Part of a small language model's weights: 76.2M parameters.
Each number is 500 + 50 x the weight over the matrix's rms, rounded and kept within 0 to 999. Layers, rows and columns count from 0. Numbers have three digits each.

# k: layer 4 attention key, 512x512, rms 0.0299, rows 469-511, columns 64-95
# q: layer 4 attention query, 512x512, rms 0.0308, rows 470-511, columns 64-95
# v: layer 4 attention value, 512x512, rms 0.03, rows 448-511, columns 64-95
# o: layer 4 attention output (transposed), 512x512, rms 0.0262, rows 448-511, columns 64-95
# up: layer 4 MLP up, 2048x512, rms 0.0346, rows 0-73, columns 64-95
# down: layer 4 MLP down (transposed), 2048x512, rms 0.0251, rows 0-72, columns 64-95
k469:480541529575417486488557429470463527463477461470509553469461623585541452454499550503432476444563
q470:285428415541452418460498687600399399535406446434567471511492568585501426427478458392400603562598
k470:307579376590438426494460442532410418528349392458472490497407625518546369419446563380412508583579
q471:468460507557520481481439532594454464529457473519506463569488529448538515490441545457543464395476
k471:496404519435533512560453524479543561570585505495451525552528429483481552608470418480512561462498
q472:536401588459579457516475462412614509496562434479521593484571434499491600562589528610549473539475
k472:553397503495570555521455659477516470599550511606470412508480461484495537442599448540553508527445
q473:465477522461447500563421527599452530503436591498447365484507502474525470421619485415388592521525
k473:498562550453569488418501566522510545499520551513450559554599498547550508516584455430438550528506
q474:479505579470532557493529520498497455491427485476527517567566496518480486538419438476522504424474
k474:530585543503436532450656432390565503473508519493517469425540490461564568454533540509545435461593
q475:489447535460468420498540480472523524487496437431546574549578499448493477529488446515519460478567
k475:474417509582353507522457485527521425514415492435620447500478538445570503413530534497481355564580
q476:495508513415478521392615492412493422478570486620481483475461442447525480449540551466635546433471
k476:487575386461457578524550556478451439536497577588494466558517462496536491508487527533489483528531
q477:472537462518461532496385521492490543559508502445570525578435487501569462546478462518503517432528
k477:529470582516472427590483430513429503472486565445489493527479534525535492502475533554485546467613
q478:546464441505516476344488497510491398608574487410485492493486546472493470500373502508520485512498
k478:508470449579521546536377440464489452560489513556394503444430481524380432512491531608490496514437
q479:521486436468504414500468555465438426514547459464504572522540487454430551583526473470509484361571
k479:500369568498451516451603488508469482420575438492553446441398482532511499498379565516490557498398
q480:481430493581459515516467550551422392514382489581515429455510498367501456444644528509461514500559
k480:520486456406456510423473473508502507546516538441498483445622535480537492541460578454555528513546
q481:570488596463498500400563479510435565507479436564487596472458507413480587594543456482552532512540
k481:501535488506529562545533486463504453486411437516506549446512433478524506477460477498653548550434
q482:520479484475516534531451515484420473552481481550506624414481494563562460461488414482467453561517
k482:514614513498423514548560411478428470414454399496490430451386552524602501554466534525473507509485
q483:478509482488598622476499551487425467541453508441543565575541487524475538487434432508452491498444
k483:559457456485512559460516437385457464509459513541485477459560543546518481525471514465468396532526
q484:478493426538484501574367470512490578540426513456519590387500571426518467560439565518441601480547
k484:483560562603439423522479468500574511539453540508481556509537526520438574525510498499470509487442
q485:601604513533482583457593418482466546493469517475428513469535424479521556504479437524422517594572
k485:467488462513507618463410505517440419569510547580452471542480453448473532472527431513493520525417
q486:565569487391573555526531455558531435491436527548569404520538536628554491463403486501530536584497
k486:493486529551569590434438514562472385474509451474573543572465459570462511465529545510444558483466
q487:464556524515453536436441462485428583483489472506522577592535496623555478528453564457469441442521
k487:538495500539454464575537421438448598470513375555562568586455549445584548452544443629508418449525
q488:519475469502480528524493450515544531374444394519521596551458507562573527440532379435449503542548
k488:566521514459474462479539524504553491467487422539467494568530511580543576535526516519483480508563
q489:466386563438465556458536501467483513436419520452469518519440445525514444460544477539486514509532
k489:551455442487554623506570526474532514457389464456497559586473457476504475519545460470486507502512
q490:515489501468579406531454494534527397590542497439522493578510402509471537425475490492538559526536
k490:537521542537494483429510555552475554561566445522497425464554419467458463578496506462491534602466
q491:507450439473453598515494481429481487484478481418411443531520529432500470574490561396556531519478
k491:496604504527524503530550542471418510554402461632465520542568499532522519521481495493490592562435
q492:545463538381465484566512479416472522538455567556460486525504534497491477467474607501481479458486
k492:518576480474497568541449537440503449532504447539454484458539568486542532397536538475559461376574
q493:526555529518540509518478455469633658541454475522563508465554518626429478501447535559483462549452
k493:437456465485452561481481511581463528487442417506529584488583532467508562425406561432487428480473
q494:508545498440471472510529454549394466514464472557470467497520553553389559390565545434471541490421
k494:489559524397473492490526515504570548538558500499488430498540502571507467599403515474569519454453
q495:448482489579488522410488447580554535540519546364577469406426525507561433474507518561544549493464
k495:516553530491514396531605545422581451452450536557556589471478502551565485526460483462336470492483
q496:529539507519526599398456507465491493611544548512419404405509488535559481507512597457472603491466
k496:552580501591519515461477502515460497516565500549498505511501504503438513562387491470413519398538
q497:495487535495515452575521527523506587465431575529450516435574505387561527459404553507537534585425
k497:514484489476451442439527530437465488539550610444537602533472508531445453479428492456494459474568
q498:510561551421559476498532611447492594463479512510557622558496486444528493486528509478470494482411
k498:433451535523507482438489419582449487463498436562440513510497520475539590424455515577532508589505
q499:523495563558523516521468429500416545561554491519427461472467538521471483523502585517467541495505
k499:539578500476523478579439449434507571484564437532512479554450454509521465501493554518526520539502
q500:562571531390455417539460571453473477495527522561476514463554482480525469547521571456365517504557
k500:504484372443592527457399505534450427488631484533508434595486435537418495517544442535485549487420
q501:499504484470529534512531515544634474465426354473465496477558500512417480546447484531443441437559
k501:536545531537528432486508487464555549401442523521492524568475465461476514456476456529521505466488
q502:454333441544449528460468551547523464528538559505484462555512556402541531511556588446535503511478
k502:445442556443428402543521625531540535462545519463493447537473534405553528385567512481449443504560
q503:585491532560588585553528524475553468553542401473498512474497512462500637512515449578561497500504
k503:542409530478492574493484489527533583503573501480547427479481448471437532550460475455506581433452
q504:515506490586449433552616489583407607480528527422399486492562551551562504455568434540548452471556
k504:455475507523604509450555536499461443513562573576578486555554479552456430528625559500468482461578
q505:466455540525588569515461479553543555501555515585485565547406493465474526531507516534453516462500
k505:578592524495500445462586520532580581499491517441520415456517517606445492518435501461548490477560
q506:413440432630478529523524451588479492439446513504470462490457519440576506393601571490410521502455
k506:427543421449518384518493542524444569496525466335463477642475551610495478452502517481541517460453
q507:485544497487484494529484415466528502504477539469617502479437475597568458539444434464546524517618
k507:462411545529482459574550559583542497460463479514500512488436502522545423472496594510416496533584
q508:465483545624496437524436500510390471573515460557562453476582501525480421516588519513454457468514
k508:481572568482403409507481511504480488491456452503510502454537451532448509531551579400497450558574
q509:475559589560409493484484436558493451422521518487531516562491455428512503541569495515579491461432
k509:493494540491517516487556571507391459445490535479454531638515545530484498503555546486430554533515
q510:531575579510526514569543535479578513538463447522480683513502464481465584510555464481591606463548
k510:453482496613574561473498472515488477315498398525399578546570492523523468513538508508504524535469
q511:498480465554480423456433611508458519512471528593430479484470530624489524533589433467535590524448
k511:448458482506529493409570405379568532533568450585452500445610528542498421623436513464454490479489
v448:519475433545461464518635449446526532504485509460468502431494503495559512459487459526545498475490
o448:430489627417549524500573550564493512475570469522513418613404490564629499544446536468540570501499
v449:518538484449507438514510483480530505455472478497512439450435491503480487553438519551489504459518
o449:529515519535513579376470454503482527514466526539435529457487451464420475503462498527560538478507
v450:513571479437459584553381510511515428451540495489498474566487496518477500485437494507579441440490
o450:521565470452589535515485444532536400528463517502554534551538577469438507445504530546416455525525
v451:549549486469486564511528574509485481477516521583529610545563490489520556473448471532494560511555
o451:548521523420488537546549533466466578539477483510474541461502511567472366483462477538456455468430
v452:570502537540504548504482565513509534552510497518513558471497513471466541534588517483509445528498
o452:556493661498418448474528400516552475460532517446512504489529587449505567526466538505431592586482
v453:514542523435443563467554505552494412475479500503534554445462497500516445492484482433522470439484
o453:494588506530461423496551594588569552477485505532443513575480477535534429411544527452511421421472
v454:482486468485510512451513464473560464568481515409508485484513504625568499406447507521506586480437
o454:531489489502487458476516479510461463500497477529506547558499450536458477437501467558448396632506
v455:494528499481430503449508532504522444522490476444516482517639503544425478516407464559516473507527
o455:492407590454491501567533478492516431497482435506530537583492472387520475444518422481469625467566
v456:461486524530466573453480502474492470528555422554531501530510509494468499507492507458466491568548
o456:518553455410540487552461431450507390421472426486520518484525516533539526469516567483604516467564
v457:538533482502525493429450480511487513527482410500442462473500516507457526490556493503426516468490
o457:542636535487425497561520503510458409440498569488538567542478565513487637575406470567539470502484
v458:450493504443551492482456538478530578552497526429504443514407463413429498483497497506465595409543
o458:554482513401464525514465454575569458529444463484528515570494508503504480510615441424516535427497
v459:513533460516505529494559533460535498533499523495474528540439486497394527487541498483558428500465
o459:560592503546443429495522543424517525528431534479429525434515569527563497474502550462544566516448
v460:560541492491494465471507526466526447469462479567483507483526472459544528539459478496442490562503
o460:517488446569477471470458490438534507477438468357531482447567518459432446508435521564446534532545
v461:534492513462474574480450591515546481537491457499527450538495559453428517480512490523513577514616
o461:405518536550537380469510577540502470545419581596560522431514557381496515498483512517503582450398
v462:487522496558525517480573476487538518496494451470489435512532531523525468454525531458508435501537
o462:607525544503506466503492465513353440455513574475429411456424464450501484497495535365553490468430
v463:497552474491481478552523488552486492492477472470539479498460522537414466531505486530481516561519
o463:478509513480452520358501517509438441450505429500496464478524562488498503487544462413534544428575
v464:530506473493530526411496552467532502490544582529505470538458477484554477572491536483529483537541
o464:526514591547495469440456479535490482425533484458517450556493550521530538532462391518528487575558
v465:502590537514482558518549537455447462484497525497489520494451516492545522509510515435480499482548
o465:439429388540445555575550439520539492478501548515399526434524553563591547516505515551436485476502
v466:508473444507533488568467542518496495534467549497552528540512504445460468462445495574463469518460
o466:509595451485478476572408532490408411538449464549449478367575580471539490545547451430541515514494
v467:502517413445493566504519511500526545443490561472526473529467514509510502493542456506480458561470
o467:450546417577560451419586467513464539474523424498461568515545449522446549466495494434439507536615
v468:484490527465493497557548483394485511501441477539495469476514485505558545472533512525407474448540
o468:490456503562558440478536569502476450528512569534567440554485424514516514503484460527370545589493
v469:474508454495498471570422466476426485584529515471469459459495535521518452556551474476523625505559
o469:506514516532517469533556597530628465496451569514547521534526500479519533508481493522483474519425
v470:514543551601547471506602511504479559483581508488485422562461468420551531469515575435475560432493
o470:503480534557498448475447521530469544480497519438543619550503473574463462489388394559599527487569
v471:552506528510513466556591521534496477482452532508507486481509464498438503554518485514493377482462
o471:480454470386530475536557454373558473626447470478497464524488609519561573528453460599493552539492
v472:523387499517510560549504517459530482445580488449511479489479468482465528495504486539491548519516
o472:468498562543566450532541546429576453518431449573461528540581452413486514459626592511553534502406
v473:487543421442487473483551493539500539417486480464577487434463479478454424484491512464438512497429
o473:466515464398505546521479478480424464525526582538509499519518483476564415544555544517540596529495
v474:530466480470508483486543455532467456459487544407487527534493512461563499540496537568544509448475
o474:495518459494481436486438449444524438537553579448572487411524481544482507458572511470502515549535
v475:495512470479481483546551534511494558439509524522493498448456543447488521446515426505524464454524
o475:430545500579513568477578530438531549447457573495538581533629521562514433513489424506471561576667
v476:537518495476561517462511441488498534505536472433462567465450470501553485548486409580528448536501
o476:507418547522452441531526511494489465512439570514470439519382533512410483535453552435450587450470
v477:527497573480492563489472463501507534511526539466508522436474502537477508437466496548456469568603
o477:510459434509545483394534412499458570393456505506480531513442537340516576485555523461492488460512
v478:483512540548445445496566545496469489497517545480458507523437469495539481528522545488457477549412
o478:533495477424428520583486530469546417506381361484467487523559492489555449405507464512480451509600
v479:561562521452487480643541502525496444491488476512557579518491482565517540536467463560497465542517
o479:490483599606427514440429459557470662559558514511520564406454576470401582428465461454611444524539
v480:487489508481458497490522566516492494547502495484488358527425506491581493474512478511534427559551
o480:602532523501514486434447471547531453488505531471607516534514519429446515544484488494536516406474
v481:462428455512462476468520494527459525481511511485528485487535486412471473514500497448466511496476
o481:492503527525460501443471454477494531465539463476470458518458524470561593430520584494576503473509
v482:497519537512503542538513514544468416526526512504522448400432544493536488460523520459516466529497
o482:447470550527477540475444542498511570528569441571545503512566493492438490600568489411539582482540
v483:519494511518499527483461515457524470504484461483483488502578454438490548512566489496519452505483
o483:442462507458455486435561531527542461431494520609396536505390537569523528492574594592508481562432
v484:483495490476541442473492507460469447477544498511550508474571513493476513498521558500432510606505
o484:538550469500514452542592438557583459513497520539471428532493558571510442471519517433553499441514
v485:573518555553519472406495519478472476405473520525462508550512436448472556505535550499439544499553
o485:597532584476419449503424544392493416572475488520457536559462439514537505537474451565559521447546
v486:495531474455480519531503462546524527444476545478554504541576504543502507505470552506520376504511
o486:487447490502520489544495536554492425515560467458483507418488512448404444462469473531457529557515
v487:510620425520536501478457494527492511524477426468484484509590493514465481503579471539491490544594
o487:431504604573478438472492464512532466531534487439528393568402542538536543487515534411538575487563
v488:484476470543512474484458505473561476587511602478537473502588486474506468547473493487533527527551
o488:390538520542526555507526527552472557384467490612394473533455465502667546445475492442507440497380
v489:462448458509470481504412468533545519461491433465502472484519450495537486519511475556423474418477
o489:555486451607539426375507474497500430519468422494534564464534535441589512449534438476497469449529
v490:490491510435513474516591502535451434428457461542492483525544493486499532483479548488505432422585
o490:440515604543566470569507414500488510549495466491430541512420491443436471458487643577449554535346
v491:535525510560464518548447376450520542495493461487476543510473481469476550525507441483521532523565
o491:381404557575472532398515461583481590476411442483471528452426536498537436444426475424587527521558
v492:568496453520458547526504493537454460548400478509409428547507494504526474412503503446496559542514
o492:436554533466483474499426460423483475529516423471542486525473506469404504530589546402491536415522
v493:511604485428480471536618481464475545568475550541526526448506503465488509427445505519497493553465
o493:530449525558467494543490464521543534471453498456495481509460536480525580522449566390510571458488
v494:501495466486507490549430464522443441566576577478504529521417481402544473500525531480519528463431
o494:496484553417484569463415489556529442479424501555515560444508527482518524520457470452557523453542
v495:451566519539555502566504492522485467539481487490481462470508501571484529495436495472508485503568
o495:481553478549481492448479562508527491551497506434582453477424466524463485481498523457506458440474
v496:521487467524442469473443486556517499475500535540507489363505530515524518492578577515513450520542
o496:487414536546512635527500546498581436370502528455523505544585558608528448439442465532481532454474
v497:507601525496522563491454522530448476535427446569469570467498531527490529477559520529361622516507
o497:521566490486454560466538448426581547504493563482497482546533555602540487556466491553541478505528
v498:482506477494472434569459572489453524528507537547511509539458496500605422536442470500438520419541
o498:513549476565553495549464463476408527533510575543563450443542549500507491483417614602512492536475
v499:524410523402576544521368510512503421554525489507522440558513560428564530521452476513540541490454
o499:573528455457415489426469539479617456420472453395573536490533420454569576583520460562577450434478
v500:542453435565479524459505495509505489484475560511484463417550508503536420456501569544399523452543
o500:537538530398546482569478457482477481569529514435523488519528479505403499485556460556501486480418
v501:493470476479497487456520453468556480481481576488526559486518492519585543526469464494547573451506
o501:465556579447527484467488510514425504647571499533502424519440609512444446485489543457481577561482
v502:562475516444457525546546488457522514581523505462545556489503498574565496472463436515481494375368
o502:478462473573563514438564540538499501528439535490502388448510454439525510484437466382467548466502
v503:503471585519533547541535417454499434460465485425472507471466458577502531511491495505428516498496
o503:492455505576460501467493428534520491512489544495542484516513518588545431568537566475468536514513
v504:495505591564507502462512451534570441453471515510455471510531489524509502442508523464465482507583
o504:443574444452485548473551455516424632495422530501454478487600524493520462449440507470453537459430
v505:466538501501532494447528585524501489484484521498512457547517503544431495457470495466492468458544
o505:512530519460468447473473472484517490437465474482520590487512481490489483392435443420486364540528
v506:490517545528502451527500527489489504572493509515588530540484541570521505532554474498502378401514
o506:508374377535534471503536507525486568505453436530563505414498578563509623460563540441434519474458
v507:473495565483532447411508592490541494526499444504508522448449533506436504493554557483438498424522
o507:465581510508477490473493557533557464543497461523431537463495496472555511485597494484538522487491
v508:514476393577455551531494527487451488533455490567499510503562491511478450505476554562480546585524
o508:461552579505452476462513449513547544555462460462558598529471518521531549439586580558585528422571
v509:560535440502510534511448574526444523539518453448508484576457476446497473477426467522541564526491
o509:427486447527516475475533486506604497491511361417528436596416492547594498465400443420511546421559
v510:517548416492459489506488468483501539488485513534531494529460548565430480532550475525473510467506
o510:491420479486534593586517679485581474472489474519571495471474427477529552472555437437494479477572
v511:481439510547470486499452507479460516525536503498456486466411491502574528538478471451541537466525
o511:477482482536494502540420394436465493565604526477596480477501499470400457483449596515582449394507
up0:580474583491564599582521532565473490554507523498473514428408469422538546542481506579430567433496
down0:484469483529582555505478470541509502623466518529469486556459573410495438422375540622451559554556
up1:531503510431576482505578477547535449526460485446521546528447456507492501505496530506476468432451
down1:543432481374576470471480468477497457488420526470449508610481464558598515555529451389542472464499
up2:530532558399557541518539446387474375486568479455485458462481559428459510541523544496530552582478
down2:357439468492473546429502536511560485540437501463576549469470586521468413486547526525427500531468
up3:508490515586536597454480502460509615468457564463531558358513492487539555497632536588502445455508
down3:515369438465528449437534483474475536543550554467440496559567449509577473509531550526487482486528
up4:563455621424526463565390552522475421560572568566492464414403519531537574540515600596402501477402
down4:597464574497406434459416441593497506529429486440597467465433508429524552495507579672558449514475
up5:551501530448663555549502373442672450472507623535461518458513456604624496537528580548483593460626
down5:497550490505573492444497528503608418453543531572498450515477518565499503593488494515532478592508
up6:548500516514464565488622510526545455440565525561464567431471536528400594584464435519574520438523
down6:475510433454463525425457490507424550536532439553451486508484480508457600491427479451504505526568
up7:547466518390523595527524540491554503562556537479442531516562423490474578507489498528482481431501
down7:440523479436535545479422556398602498510541551503535513488483491438420477505440486474555435426589
up8:500523459509488625511519533494556581455526470461561467544598494520523530513464489542600501547430
down8:527463550523473479441526545530446532419472545487516528455507498388522503525461544460540490481414
up9:529480514497443514570546493525554461432567494553416432599570500548455524479459453490479493436500
down9:482512539453532496486549595565549548544486488640479523554597515499523427458531488518482432543478
up10:499432515501405552561508388480465514518489525640457498525429455598498579477521507545475511422548
down10:445464462522441459484494551477454559576471561588505432419480464456463465507503555478358496540484
up11:461407467514573481428490483516531448494495536510459487477559480482480552554493565536551535478514
down11:516439407533456452376581442412491540574469485569407541488498573473522436595423496515397581578579
up12:474551631610491511511495465452548471438472492515516425553599445561564462475567580469524517550512
down12:367530589381502530528512478534555495489532519385436447435538489486475520547524529489591547483359
up13:552455501523540573542643519520473544534495475500489450570476419526454535470446564488508503575526
down13:547449530469496404532490618491478482427454557500476436459519522536598472531467470510523503529523
up14:475436502553463513540450517546569464394518498519545529480511469551475558638482468475476509466508
down14:430430510473504461549375473591536476598489592592479472558471557495571542501499409573549477523565
up15:508436629493563505514435521440548450553533534482471573523562438446459494555442496553526467564508
down15:539368555501409496477527622495493508482446535550529536475503525432588544476448539584496453623511
up16:481553522438499463500551433470565561472465444484476387438501533509514508622484548432513404467531
down16:506464496413485447457478501483518514452422453493493508529567482533548516512508457538528654515466
up17:511502553384466567546446371471530488531531455495520559504462461546478515543613403532448514420475
down17:546489549462488526583531552491521503504415367532446525490443558501388573513444484473556566400483
up18:474522557544535465444512486434603443463497480463514485557519500469492655474584471488496471565413
down18:483501501425546503510478510538544440500563508491443542575425435466449492475491500585503433364448
up19:532564461546590472507473450427572449517526504480506468516470502533612550639426441436475442448474
down19:556597503410606554474485498457515513507447493396502554499390549609412405520569507505507481510478
up20:505508414631470569468643481492488432464504471520521554577430411446458528482527539505525448590534
down20:508552467477434489498508499458494520494445446583402477479515523503575597443468520535526534467470
up21:472488515460510568470526429547558435448694443519436512464522440550519524465518436557530438419511
down21:483531452367539463498574483502445428463456464524500415409570560407619517515546493532571575466433
up22:503433483566607502499520496477562467441552508496551559421440420524601486499506549524476474494365
down22:446520459488516546439482579492458447483485502493474516418499531502530506491473533437514430550484
up23:529445465510525557554507499515527492486457566487522535445470404510513445506495526522467581430500
down23:466496530467484550479616516444531436512413559533505503457459482457509527544474451519536506433520
up24:493482534542593467571567458462547477498587514569513533510495407532458487530513528490470550514474
down24:517505478511418457482448569486477536443427409467421526604551529431537544501489412553450570467543
up25:519507575528598577535402543525523439449516500492561566517424529525490521521436502592430491483596
down25:496491570528462537461519450515401536423469463372455439561544530478535459541459486526397538480522
up26:571568478509443548596514443466471505465557502529539487529499401506444533591437484590478486439427
down26:524490490575475446511573518506496458422491491558481467527493452518457561498471479406438473527638
up27:582422466521573639478426358478526516531474466465540509480420500530491474519540427528489537504495
down27:478515497529513514494518458516539560520363566529557559497592552633616483467541452564471564568468
up28:490502536499503455476515533536435482457576455507444457504468486529498451529531459519560501551567
down28:561485581488493531559609530464454430501511471486543572522579556502509415529505518536362490524470
up29:498504527423595551531513518482558439527544549471568632491554461520522475465398457500507427429542
down29:469440500559449541485541476531488371467465497506519507535486511519509483635493527458459519462439
up30:528495560550428528539534448538491504511483577522514451498437549526523542537526581540535467603503
down30:497455540511527464567493449459424416495541482506502513453604490490529516484464517574495496535477
up31:526550533542479523475581519470532537444457542473465544487575490491582502449517525500489450557578
down31:500514430499564469580565492503511504489523555474505472466475457506447565508423549481523490567561
up32:515505651541549583491506372533522536525531475545466516594467529646658599546588517553566432505523
down32:463507515541482456577503452482552537421503506547534546487542462463516545550527578498431470515596
up33:500555514482488578457539512505579548455511496436466508501496421512568520501437541535492478500486
down33:500590460505498490490566412506472486430541447539446532517559532553454460532500514507570398540541
up34:601448533528466636488424429448488464414510586538415442512470416550533607572491493583483460498456
down34:435445479536438479404498556572473544516472553454550506600496551570472527505565518515513476464496
up35:445484496478496527517515538499488497534517463550511445467552484535515480472513529467555458470540
down35:477485443446453517590363530567454545535513543524619561521528567485468495432331508471444444428584
up36:472509504546561627574485569461575592488604593413554512465470440501486470518540467502515340524493
down36:540461471539479507490475550568459382552490442469633469453483541451527460495441487567617481455484
up37:546494519479542462558569401564496459512502517483565486510472490570518503449517605493500516560461
down37:420464466446513506412549485536553482499514431481495397560447484544497441461473482440551468470521
up38:620575434485514491481528454578502402464471540483462477578548435559492492526529474531563561567452
down38:507478565513499576473485450441452463523521490522421504508460467527570432562521504555554542658551
up39:525433544455475516432389468425478472487502554520455503448468445404451429418530563540531406566561
down39:474450493530516475621463488437478509496518557503493545469485434540483465481585523475508459516464
up40:495531489567573546505539523537607441476619499513574526581552415564492486580476522497510503489471
down40:518488471446461464456410559455512506441504538437488496526461445496566480488500516439483501443542
up41:512534540471533588450555518486555468488508534561433453495527501533505605543565574473488501539516
down41:524421440448504462500454492451542597426495504501544490482438525440455489497494416539496496527465
up42:574589456518590569499527563441519392513564503496499450515506435468458558514520437503546472539378
down42:487476394492469488452517520528568523515333610521490485496453569466530477530459503561501514483543
up43:461518405481482531445530459494446512503585502457531540503541489488585548567478570537473369422532
down43:458390463533466436462536459498491553448515479568538522528559474506478505520536440523552567541470
up44:503520466484462502519520510516495477517446496476465548479466500537448468515429517511420448549539
down44:449442482489562493507510439575494531506469494579447453491555526445500422545489563492478527443418
up45:502487533496502440516564564446529481487507487501578414392497470504504456471471553593407452474518
down45:470450518503464437498480442480431510634490602497582464548468492470446496445507433407559506541516
up46:489534517465484491531444421478635477481550612470564543643462518494558583552487498534518549430543
down46:543610510529524534568544493536392463391582374504454570546402496507489450433464569494583490519580
up47:548467492562483482512449442530544472553557513464492483572517458434468530509540535480585476547450
down47:467551557472471499476545484530515552552533490441524454528502568499599524521483492601628531525645
up48:587496460551514441598554393553504453495538445558449558527499508429459465494500504494540473594466
down48:491480483644475573554564455473462511507429441589530436520436517488532466546490519503517485501516
up49:549530482467444492478472525495569510543514525496397549492456476488483535492561474490541449572555
down49:468480407572388464505457527506459559489523533485503506527427600510534426416476442493555437524501
up50:587493577511507554550514413325510529471482460486505533444402488501464572503472472540495534493475
down50:556631595544466581481418484313466510524363521558522458474505531588542470531490452411462434500524
up51:522524615444410469427497539445503449380499386505513493467524517526514558507447486512499464397543
down51:516465447478475456494525529559503536427523463485601580517532408484540500448518549511407511450493
up52:517495528487523502424383493558546494468448476451479533490549482522601553584505474534495440477509
down52:468463444446477451521517575457421509449512478445571518453548534459484492383464394482417418416483
up53:473441645485485658465500485495517546443540498467418418466468405535536539437434507436464525572545
down53:519492505485563497429558499458459565498454476449553505501472396419537477434468536494541471573535
up54:584439486542640540503547536459554467522558440586402484566588498518481575538456554454494526432544
down54:512475518592586480523532617555535466596474553520460503582547564436510489495482488566530492537491
up55:558514544491538540464520541436449499486554478522424458450477469533417542513431532548465487571510
down55:509514505428439526559560389489532498461528568506495386562529571535530458535563608548571582533453
up56:567550534408486525489476508463541438556543508467475458501485494574499577531471428461515508482471
down56:426527498472466478487505416487516415391435512493518469512487469507500428506512538531532545482452
up57:508504492505567600612503383467517510523481506539529457441515501516502545463436572509463470405496
down57:480549488520447505484579506525518498409517560492488481492481483534546529454523489473537499477483
up58:507407536505541438533477466537597592467570519550531548414473425493527464490432486536463483484515
down58:549541438476583531485478449519608540467613470538437488475424455544484539473532518469528649516577
up59:514478476604507497514521528461490514484561504533483476518531468554483491562445470458473471535464
down59:481505551406555496435463617507511527521486483555520514475511523464492507492522497449499442449500
up60:503472615498534567551501474502523558445490456518440544488447451525509588547496549420519464541429
down60:560478618505426474519464460492478556463444447468456547418578671493455456500486490504440487480435
up61:561429537468602571494458398449513417516501538464465539493520412497522555480500542510557459457561
down61:485476487511419497526439496431422528476479438428494516496474498492496524476461385459536542530592
up62:583505520526571605567538468295597549442478524445607442571503510419451523558608391484489536461458
down62:476500514439555457477497482422508401544453526528588491519606505452543520476539553489487545486514
up63:595554493466521519467498465507469576522517432492453449572536442482470483405379501519546490487585
down63:424508366473458452551541527507559540551489398555483513574515477496470540477515498506494528527539
up64:492497454535597532481575545485450448434487489489485473414540440465433533476534542498498423510497
down64:507486496504463470464540564415419561517390548570488468419451402477529473449519461447538634612498
up65:536507498438548598533479459453509429527600477483461552390531440586555453516480507478490504445565
down65:447486484530471477555455427535394499471587455563502607509617424575551464499483468570450540545456
up66:569553517428507587712585531487484608401510468630549489528438500452506605524549562503521485425486
down66:541481441508518437528412464512437495452531555460566513527450513512514484497573495520511475504570
up67:489423498557570465515516544514552440457471464543482517573533539490519445478581565439513466548545
down67:491559517486520511532493501550448566481507511458462511510589524426508497484481520466406495528544
up68:537465632431467462610538572462512507496488478413492508406499425510473447574527439395540455435456
down68:486448526525485450492491579537533555485524611474526563392450497547429470501574448562545568446623
up69:516563406524499544496430535500539441459536528511520515449524403499465568556482467468583465541487
down69:545535505523581561437503466401503524508490516521513502510472411445486492547523498543537403535428
up70:518616492568492528426544447388545477383513517439527529410471409592506532602525407481528425539407
down70:484543488465406502517506518456515400525498473535531457519532473532441484573543585355583483492491
up71:546571479566511472471533483540532555474472418612520477495513448437512421515580496512413440499469
down71:532499482463517495486474496477548493470460556454513522435407532456455475497456531506573533514482
up72:481535481508573512483446509489490476442520525516545536404405513557529499509388530529550451497559
down72:454527531446477502474495527477479456571602491439561440435509471473506447455518459523573541532435
up73:536553473446517486543538455451594616477536554531597484516482430422416543494490459565416462512527